config.toml
n_layer = 8
d_model = 576
n_head = 9
n_kv_head = 3
head_dim = 64
d_mlp = 2304
vocab_size = 16384
activation = "quick_gelu"
norm = "rmsnorm"
norm_place = "pre"
norm_eps = 1e-05
positions = "rope"
rope_base = 100000.0
rope_fraction = 1.0
qk_norm = false
attn_scale = 0.125
bias = "qkv"
tie_embeddings = true
parallel_block = true
init = "trunc"
init_std_qkv = 0.0208
init_std_o = 0.0208
init_std_up = 0.0208
init_std_down = 0.0
optimizer = "soap_variant"
lr = 0.00254
beta1 = 0.95
beta2 = 0.99
weight_decay = 0.0
lr_head = 0.00511
grad_clip = 0.5
warmup_steps = 200
schedule = "wsd"
decay_fraction = 0.751
decay_shape = "linear"
final_lr_fraction = 0.05
batch_tokens = 131072
seq_len = 1024
doc_mask = true
train_tokens = 852900000
steps = 6508
dataset = "wikipedia_en"
Each number is 128 + 32 x the weight over its row's rms, rounded and kept within 0 to 255. Layers, rows and columns count from 0. Numbers have three digits each. The size before them is the row's rms in percent of the matrix's.

# layer 2 MLP up, 2304x576, rms 0.143, rows 2089-2156, columns 192-287
102:131102131141109203183086093118126074142132128140138094138168133161149144159122138118087202148129177188120135108154168091100131089147131097109133125155114127116092141106125135130121134062145120091039138127105116083119162109097083119168097123124172184136120167200111131172122153083052145150
100:105115127113163125120134101134135121163137107157130095118153187164150113059102080135126156101110135174137114105192123144118106130121134126167082115152137130071153114117057132137142125041138085110090083095168129125136128097119132179131129125102187150103073083171105129157154123093161064110
097:171112075067123140147147203087160152108160151109098125184172098097138133144152186118197061142119163137120190135090217164135135144157133136160042161089156155114165136120117160148154137082123096152096137063155043166131120170093114153124066104117151130176111175137084124133111123070158083073
102:114094218109097130124115127106159174135125102181120133185140136091110091134131146134148173136147093104142140091150102148120126116111185163119118103151144150112117176155094153109052113138125160155131191141130099104135085124140153115103134101089149120142131124174182175066195163145139150066
101:106216082082143110075162118102140159081092107140128185145102089103158142087137133180112145157137162129161173141145111154117159122141136107130146141113184138086150131125140079149174128183105185122121099139076093184198093080197149117122129138131092082105182075175090142147143122124108059150
095:134175112102140095148139132129112076120117106182119111132161171095110138073147178105116076146181147124147119127163170113109153147172108111123123170130135091104089120165164136110136172125134074161114091130136179138150146111143073151135154087122164087162196150117174046089129071171099179137
100:124142127079136161118123101072118175155126093132120119095121192104117121137149152100180142141109101093091123142127123119140124129157190167108169136136106146112125111144204115110113110091127096142165075186100117167151131124131074139155161124113099118169114183171175130127178121145112108097
096:133120147206094149126150128110134096103086126123120106152137154127128110136170173163170124128164103118134164098162126116096102111110089125151153125141127173132170139102171131151110134126107100224098131161081108118098134108080116143123142097106111090176137142138153142128126151135096085074
100:177122143111118107132112130066079129141071108122160060125072063180096120184109151115167140187147139139196129123103149137134120125103169082144117157120124154174154144174157138095076095079161144138060133100094130095188068073141123116114156140086128181146190122126161100127141200187142100114
087:121146106148109122125110118113117173124103152152135137161139132074032088119137143143127102093083079058067201220130102103093106103109081149125139177093129135126128186188141113120107184132109152103192110135137166205096101134102097148158082084126156106134112141160117134145145084130093083081
120:101113147076152097068118149126117138092144140161112142150042127137109106127075160092154129076127103089147146127180106180147121098113114084115092097134107049112132150101188135114094121112121169158096109145140158126107124122098060128124131210104089123150173147112089136170076160131178095099
097:171151119164147105134077119160156132174109104088114159141083187072129141198110127131102126121142148126091065142192177062095139113159104155163072096058162122125172197126132149127144108115115157109132089094135094125068167094067143163191105093116141119152060118086062124142156102110150155154
104:089165101138047142206140129106106157092161115070093137175121170072129107128114119063140204095136126178136034138074126075106120176153102136128120163181159172115160134108137142096128161154135180120128151157169110098124152146125103095161144136137039102142104161137121126124146071182137082152
101:107094160092108118148125129109125135179120128150097080074168153086128109111104177107116120139155115108121116140160100138145115117101120131122084135133230117128132164137089101152105067099169165154136082132146122084110158133087160095134136179080107090150127095131147189164128140077129147073
097:149169125119159149131141155141134177097056129149166162154095179122152168120193110119162133168130083109197159123054083077172087156057144160063176125156160144145141158116114067137158098104111118203090122117107076178179134098180174096163105136166110109168131159101187176078069130155155090116
094:131131108164122158169142151158175143141196106202116097092101143147156031117099108120141160138108217136173124131171078154146119076089108140070117116089109146114147151107110103136137142146152099112082150144099091151113102101171110160091172174129111148167173096098134173119161139143075155174
099:168151128152095102069175113160081124127109158123097151114164112115190137083156124104152117107134102125176114102134092144135119169149090141112116142124186106121101154139134107147148160101113137174107116149075164112128163110152123076136136143130079167136091114128148098116134109118173100130
101:140137122129133103173147122099128223129137169130093097123087098122212082071184122141092131123077194134159100182130129157091099163150144178124129150170134161146151158083132159126084126085119093154139100117142113154166142115125137105129128127115168113178175137124156210145129169152098125160
101:127171103117115060136106206136140075093140093062135089120135104166138113202118088153069086098134083180149135153195093101087160082136107109130115124086107140154179145101153166085155144111129107087186135141104174146115141077199107170101126188126119072145169089103177149162094112114160094162
099:095175102113193130126132106115174084153082157074129145124095110109089066091129121137192110087106056127115111126133127184123128127186114135099089111074161112058141149116146119095109165134202139128104105180040086086073170115141110120155129115078102107188148121118116165106152108135132148095
102:143147179105140153160176121052143115148126090108100138133160147148159068179128164100105094085138144135074105215171129120154126131147157081124138180119163135107125131133148050126110154116145100137164101113198112105134114150125090106157129098080119135196095124099114156121128170194132078114
099:129131242186112143142104198117214155099193201109147116131137070116149106136140106101125137109147124084127144128079081137080154126154120101118156169114192113119135120085171120154153097148066104109081114077084140132123158090089164118103102129117059149123128048111144155119142155103149100091
096:113114155126107110102182070118146151142117107161177075108047163120138146148136112116100142109101125131129091096161158101110128097099100125175099122168180152131204106180109207085098072065087144116113113159179150182129124172070115123146148104155121127121122158092098119122139164105121060140
100:121171091089117149145123173148139127155117114117130207146135064097105091153134163108140103078145125125125126126056202136139146142105184107101118124171059067162102094098135076101180175112106091093074067176060107103179090190168157101089108077226063145097107127072127122095089142141139136138
104:113141105122124129116137193084117136121166105122116096144098173160166135065130162116179155175122160115174099100092100154141106120061120048046086170083119156121093123131118112140163109085131089106097106075153168080147128112168098164103238123178150113140096115081120145156184107147134075136
103:137173104173183196098140114150136149128058159176175131116154170111154109121171162132126176056143183149116190077052138092132151137156131142136119113101161129148160127182109133158109114144116129092107100121144135071135123162110173121059196199133128098171148163127189141096097124112163101154
101:142079161109113105118161150134191086160081185174098141159134132087076162204135175096181137085093118169175145138104088088140106199047100100158063116129171140148200138136150079132122192092111160153129148105122074147140115133111163120113159121080121123152127122108075127145107117177122115138
097:081103126045128115120103133078111151153152134108090143176093111160165100140135159114145118112101075129127159147181166164127106124072098182157056159137127122092158113140109154094090090144158124164194141083158062178120133120168154102112090139106087124147090112092174142074152173115134103110
106:171102116110140044162112138194165114138160110109107118148115097119116117152125135149127091059090099134104159154125128117053117169088187118104133102116132090167055168064138150099112117107180112104146158153081092116148122051172169090114050192126154140116094139102159123163153148168161095079
105:147134163099206121168152110152131164148157152137117136105089094100133151106066155084108080132103196158147125096082105159109080110105196105090124059163138170196125129120106126139145092129153186126132138095130080137123140102142128083082075153116092139132075102063125165090112112128135134119
102:162148087192143108130146121117161126165094108142187128102109150167128113128114134162132169119112166117153097098121090113144075070171128122126143136077087193145213072067147109147082130158139119155083153084115135138112185136108062134142156135174072083138166184173163076144138118146189148186
096:150106152125112172136131084147236183156113097191157146165165102155098145117035169132125137128169149192111114127102123098148126108159085139138168106122169107076095116135110197104128135144141100134156125045148127167127120111132146180170153119148152197122104124093173075121119161133112108049
098:108157138169122102156105193180096155110170080167038057199133160099205121100143160153163098143114127104100139096154090117166130138173167108148114184117168126137144130139128097125068166141140156193080065062152068145039098120112091126165120159162121124178096071167133105135096156109134088131
096:192139121169172105098091084078173118196156113137169185114106116186169136072116130152142139179151151104166176150131128128114121126133098168078193149122074117097083142089144145130116069106152106104098110141140166059140121159140104112103168142162155118105168090168151101181168181143162085161
105:150123178111098152083080111126084132141191195124136090172117103163167142127155083106151049119076083076100169114114105111162112107063116119086178096154141143103135160070158149143135145127175066149099137158134020117151153169062130102098142095120103114124111163155106158119140095106148110137
094:146167102101149108169140126101158151161151147134148142098114157113087157159184073149137136154080164123099090098150079148081085140099141190104122120101174102139105085169120165113145199130155156096160129100118168117112127060159107090111161102144080056140143156158131166059155121133142073083
093:088137102119085153121103142100194041103131184170134111112068081096115144060144104128094077089061104150138116158107140133188100141140124168114117124115139149129126123153162155123184118087136153118143075086148110169130205134098127136085152158108150158144178083108112087137128140125174079107
101:136159143161124131163213155121065076095048162084130092077108128136122126126112162154138148142089127186150125107064169126094101138126109141117085098139120115081159154174165113127153141154139153137129090130097166182095167132133116096085136152192058123104113137112110122122191120141125154156
104:112146101102123164155112154145152171150204152089151171157118128156106115181041156126144104201116122057100190145134128113094121121141106114155134083173128093142151117128084123130138142123147135104118147042096138121139144122083163146147185114114103140089078131088123161118120055132095124178
099:062210085138149084097151116053121166097116116176104086108127156126145124174133147160132123094092184111077144131123153108146146167141093090163129135112132114132121108098123119110075107090144165153087134102130090055082151176157127158143153164089101159106122149106170138103138131105137138134
095:158117155141170136175170206117100071163123120081099150108156173147130105141116145129110096085114091118155101102079147141114124155168156126105146106157093090102176141181202148110150207164138113083151092117109101118117132151041107113086135102131148090124128078131091151114108113108113120124
105:121167142138166157124108116095156153095101196081129103087114157068073150172131110159137076034115161151090157065125111141115115097156141117169150164073146104186096143123125132130117127142094097153176116120066140127132133155153100108110171147115093135192114191111137171152149137120114143094
102:129196098129182122115129107140147180130184083120088121144096075119133154122151077142149073078150081100111165148157168147061125080153072147151124106187181105102120140131156097112140175085082113130123170138098126154072104143184161157103172199072146181153115215138201131079168174121147104117
096:162132170118183113076101101165106106212136150158154078131143173094149138148086156081162083168121131139153159151111149082108155177161117168143069134167190135115131119106112147175171124157100079164100111113140156163158122157148186116061071161134078070074130154119069058170137107156101164162
100:143122071080127073173099088106124193075178135151126121073093110111163118100169063118097094140129104116121170121157146122136092133133190145095136149163103160123059164102130162160146107122145126106075127120117131130163119143159150109077161093057128130156101068152139135081080103120074128053
102:125096119152123161110102128122108165162139082182164106158091127121121142116172137093146164107099159163147091130091127135150131116137138195077088126130117103115086132074098160171109121095144107119099129145082148158168175170158119121140189212113164108121136131163161172075114128100162146091
102:085041129135150119133109128086137133164133141084059112070078109097135168162125171152145142131135132155176147160136138154181098112187142118154159076161086089130108116118131182118082128079122143099198084085133114086055182069189131154097168132117095100111079111171137120085203107141143141205
087:169163076149120144133158143205129131114133097088123109122126119157140143131101169118132103174086126097141129120051167130148139140140092116176108096163185138113125089167135119166123143150064078046132115135103115092131101120085117168107171131162102139101102137136191095158138143114132159081
098:131171154137149090151156157098168151104134106116127185158088101109159130131127127173111128105173133111143154145094130131073161147087104159082108129068120196129096157143061110171136137110158139172111106147139100105100117158148125068116133138116140095047071116076134097123135117156072143153
096:144086165183132157125151157162128066132122147159136125076151087160121159105096145146107097144143128169150143128183158131120160170130126190052134137103102102151122195098124114140059168086117094072183125120034175080114153101079127111145134101100063162140109160137133119109192117107167147177
101:125174154190095106105139142145205164090148134080166118184137097170101135121147119100141110204101060119125100124094048097178139207129112150147044101160053153066048144095126136178163113168129103181099105138138166093052204109129118083095132127139142176153152108097154143103145129127093076088
104:153070173148115170078099145117118101128185199107082109159137111113117175142113101149149087107163128141168131129130179151147117116118111145104099124148158113099139104139135126118146125109130113144149205147094118129135118147123114112155175097119092141126131143125190192091087128138126069082
091:155079089107077141115069123129077083104108120170146121184148164087170136134109157139191148158121110113155145145143180178178136112138171124155151115116131177151090137167150113121102181070092093157162109129164121115094198088150162159132039160109155106074121128145155113152114146116125094127
098:123108173146145175154122086135117075140166112159156105088145177049126145000092096158110153128157121115186138142103093150132087128142138141135068172088134151126098132146179134114120122136056122157180159175126095140142130122104140156084128119194092105168148145108078123108144132075154081130
096:110140088177108150119094151165122176114178139105113120152082142149091152179161110188100153133124086147169120147125118124127091123102142191159123119163133109189217138123136148102123117098151114118120126121143147134107182133073068113156092138140132053128143153164151171099133099159117072158
102:027139098118135128059108090163165167111103152157107142164043141153109147093066095083131145083144205134160116106161152072063087136104115122138189134091145174146176140156100165127059118031115138137144169105123125187143147204113111115137046190161138141124126059138108191146132130031159098147
101:064098132153137105127125166118167118163069139186187123078141071103179083059168056121087099204144108169196139159127115179152155137156142145123152160134109096122072156173182071126109123078125187110155125126108044141118167116122081137040116146059131178138133186059181194114114126180174085146
099:073128120164070093138081134097121120144142154137130140117067073111075107123095115158119141123135149118146138136179117143114167066089101176122105142145103082191100077113076141122082105121113139097064123128133097140107119098139107163149122120089149147115122130093142116165092148108161101096
096:180135126131105151105115114139118151094161138111112129095167118050127141101114101158122114164127058119073235096099168079136155144138150108118131114120146164112093145120134116128107187166110130105150159139173140141115087101063191114084165192118122127166135142180114143120100148113140117134
102:114130084197126009101158138124074107116163146104071121151193125103153133109136104162163109141150135093140158124164130105122168057121158167120159091106170183171154143143083073050143104086104148206162147168084142177143114180140095066102055132106129079113141132121148174177188122079109111077
101:101132092138119076096093151114140140120043093125121121099172117166117144131183088162182170122077126147138119192137074138129167123173073135135129119097097122158091192169112076115128131108151121128133151126103165126123123113114138101163110103132118182171150150125122143130133191095124140104
100:127070176164132178071112143094112160028121104160156239135116156125112146097099180106094144138115115162189175168173101151102120105082141184099146135152116089083122091136131114095128137096123100089155137182145148082120148121185076130128138094107086127156156115141081104088173109169133113152
093:140185126133167125121104135093115134150101209080113159179124122111087092098190108152145154073170116155096087106130165094131128160092184099147081198163096131118165138084154132205135140138104046108121176163102072095070145119161162154111113075136170139121082178121098078112140145082101134123
101:158153075062117126199100082093133137079138159101170103158125163157127163095143105161138120096170211123177143130090142140140103129140103196097207128101186188096185109156127077086125102158164074141174096149080125120188124145129154130148149141106153112174108157147161170149097132112168103142
104:111174148149173105159116107130080154057142180170108127084122113093121114126182139097116122115153145087126123134241123098100154111128132147138114136110101121141096103160065118042102160063042145074110160163142079170148154177123131201106125178186134154112125171160176153095067122118112105147
103:154144080115128102167101136123130168109146142161109115106130138149179159129199126140162120081068199107101104124133146179160108114102130189148136150114167117151103119117113123112111165201170112168138118074124148150195137060124102142150140127102148091086149149117104153116142192101169159092
100:101109150124204192107176127198181161121156111064096104111125091127114103092134132154105111171151108133121147119159146101134143129107081234066096142143134179089122185080113156122152081075082121137109146110118102151123119133140080107145154132133104152111135095101139181064160155136177169148
105:159121161095120146120128138126130207119121112099169084136143118115112169178162123152102125179129087053124104134140106130096141114178160092197118109169116137134149122124081147116096104100079157101171198177127092152134098174142106132070154121154141149139105119088141164073177154136133088144